Weights of a small transformer language model.
Architecture: RMSNorm before each block, rotary positions, biases, local attention windows, gated attention, an embedding shortcut, capped logits.
Training: a variant of Adam for these matrices, 1742M tokens, 6646 steps.
Each number is 500 + 50 x the weight over its row's rms, rounded and kept within 0 to 999. Layers, rows and columns count from 0. Numbers have three digits each. The size before them is the row's rms in percent of the matrix's.

# v: layer 5 attention value, 1024x640, rms 0.0386, rows 677-693, columns 480-559
# o: layer 5 attention output (transposed), 1024x640, rms 0.0381, rows 677-692, columns 480-559
v677 088:447564487465547512475546407481512558452564545554512553509464531564470460525433546497493561513473503539446517514433578435593502437496494480489514522543499427484546505489469534483489376609443466521470524474458575436439518481437520436394501541
o677 100:559516498440483402504499556377519369485541475471521560520536527530502445456569438460509480495514500482557489548449566517459581416587514458547468417486515431522512565516503513366480505543507414500438526425546518522562440485550440452526556507
v678 086:537439457541656484574518421498511506441476372507511484568509476527521508558471496561525512555477568501520499487602553451506526603410465559448446400546534542477529567541538558454454513483581588495511427469565547559439545548664460521523486594
o678 091:465513491406453528437537542500540521498565491525535486541547469404561460487546510478487494577514472484483529488501508494536417500536552419596521542485491445475532485620560506552540494464506490540457504458540476513504529520470447522545516411
v679 089:523469544407516488549548576509617458536490512542504497522437459497511466453497556539555451503500559588497410556495561418502559526583497510513487481604435520531520550538505442493510509540516563458529481484435591502586513436483402501519433559
o679 097:535453529471447506459480591529556481579522508511500536413509474507532471511597567521518484517519501480521542570575566517419432498529524470530493494555559477435490586486521509412555502544449512575469543446464482572515482570573540549582475450
v680 092:498484558475491570502551463470466517481479487457446562492510513479476574506520475565468506527361461533559653477470444490559509471603537516430494559505419532507562467557536438556518542532512479416550476519470360499540428477539420518570563444
o680 097:452490480487531536419455502476537459524424478521363548516547555485523495531395495439531534471430557519512479463517518525464518519534543570582458520473526515528425445469582460513538540520631539462523576507405469436538472507487557504538454488
v681 087:506519523513526471441542537487508540528522544470531483527514491497555418466533511469447508497508421447450408527525539658496544553490502450520536560428507570482517591470430550479478449541476460554531551518554506512561532577573439544553513436
o681 089:493501506450504445493507507501503576519517536516596521427496390527508458501476464553476433541541547520575488481497471504525527506516502513518441524503475530527377436499471495457477511519515475533581462553439489498521488561489452478517467503
v682 093:529455457470525516502552556509440539526592560449383420463519517581433480500455494495511524674408475489541481440472429374556435572485532524546431462520505425561553480556415479574450513498503633512486454501598528502554420602443438523573524562
o682 106:483466488521579518531614601520483498581546507568491510436497538474545479460579632510541467444499459495476488526522535478490519519530534479511467462518418534433471483508475550571536418526460471549517561474478529524501467390508523467517488576
v683 093:427469541517491493498420481485505506493596463540527454506485505466437514474516526479560578533600561534465476522534489535416426561540514503497548443512464478552542464601524597539389423531443547497502569468515596485364519503529402581515536523
o683 097:489536461481454451458489574451475488491490594516395523476445574607526499482379463470535487527558514467445547511478425461454471551570469418513491558545499438517543467627457529528487457553443571467454527461490574529476545602508460566431521468
v684 086:546562487544495424522545502553492460548512503504527531486544500499540560539520451504480504469526550524551529504469467531614508526524554541486555547510400461585422476464542493486470528437445475520478528560459467526457541367441497550395621493
o684 099:479486497626465468379566445495509551442547525416525513478552565541501517545450481530483585478507476518549461498449551577488529463537507540495445383530486437408565470369502422459586467463459449492542524497481476440578501577491465514497505454
v685 090:487508481485514563550530428525569519455517560425541463510441467472480412511491561555478500445516463505572467542510523525452493489557461570547495493478536475510498538467475438460563504479447541507535526492340468450598558437522425489420452567
o685 095:569426482361459514468511550442571529443505517444513426402602442528500461526513444569415602495453564576561537508513522517513557437543571517465472534460461485511435438512520565544555490489562448437468522452495415578412523422524513434576499484
v686 093:469577483472432461534497589532525527500489574666476473430544526572580584488452549506474507500580534529448392458489545544414547595508467497556467489560589462498483619452440453511436464581452437509396533531419614474506543536440392507410455532
o686 091:476515495405429542464501464470488659448489483520547537505452482578524526590500580600526496464543505535484530544542491397425524518523399499478444463545404469467497519481447565480565463484420389457522501366464527589574422532509536609441496472
v687 090:476466451469552545473519423488504485538614492495484473534517512499512542440577627515518489606448476546487549507519455522401498537595476512424486541548474418462504570426518451501439518482467580492515447515523538514586558481456477494402559550
o687 098:476556493529554557557486454584497531563558572495480519476514451509542538524522515584462569440428423477505511483533500429516529546518532564477553505416421495535455402482532581482445485546590491472494457575531467451469503446488564416456565533
v688 082:456511509410478516523440453437493493450517459519359459500549503546559527509562536518408573540538438544489604368540491523518589537547502540580510507512475498569481648501518452539527515500456572536475558477416406488453524587450418473466451458
o688 099:379490501498545497540475572475432503472561491501424527448499531498470454561522478510414555549535466633468483472429489609409470497516523484480494480521462567496518574436462497466413429431480528591520510461541544481480425470461388572500549493
v689 090:512532546558452522448556474457507506535582494452422545536495490472467466544483465520511495521536442524536566524589477627500451400450511580508572521505472514533572564544540451502644437466467423506520530522485423521527554470590572484601625474
o689 099:496528473559515456472509473444483502445477488576516503469391470553537552466462493499510472500527639496430432490525560544535479583458470519476482485639490556455454457529471566402490485542499512542584542559512528467553469545451459464599462514
v690 092:545467517406523524438522507545473490482525454462477578511533483560430535498483482568428510526497578503443540517493488435449624557475498492471363408518487411554542583532469539449471622450502506491450440466459493485530549553407513479455456471
o690 084:518478567544512554474583497457472478582471549490503526520490368577546428592497496416594434489457465495544504461461546427456437515501528498502452424576570555394462492569559427456440502556472473513578472512507492574568473445417486488574513532
v691 104:518505449510443480498442582531525576464504599561477468460521473440484454553401490499570485431572359445485454545450473607511428391545540535590591561410472526416451491495460527498561450467522453531534544510465478422531522575446460524576567398
o691 069:423492374478469497554457492476458586446443531456511479399512545551482506571484542580542555574473575538529583492512517534526510449519474467382487563374526479572434505488438509492520480471461523461528525546497491549512512541474588439461425547
v692 091:401441465517582521452588441511485482533458460405474577571496478515484527516556568535476481604456585484530541484599533438562486507474599466447437562486470422509475500466555481521418431505494582503528507504464445581443496408563494454446542545
o692 091:481511528459510480448592542516521482579487495547563411601456486469465584462510404407437539469478545397435490535520511483513517610475527574540534487424542473434538485493543417441521458479546541657533549486527507649490487521501476561500533506
v693 086:445483502525561546430495590495483472467421551505505474492500531577559489531475538516515499586553589519463459472470488530507416526559439479400407394509480484472447474529546522522441420471514445506530441517601535525562494582493524456557484458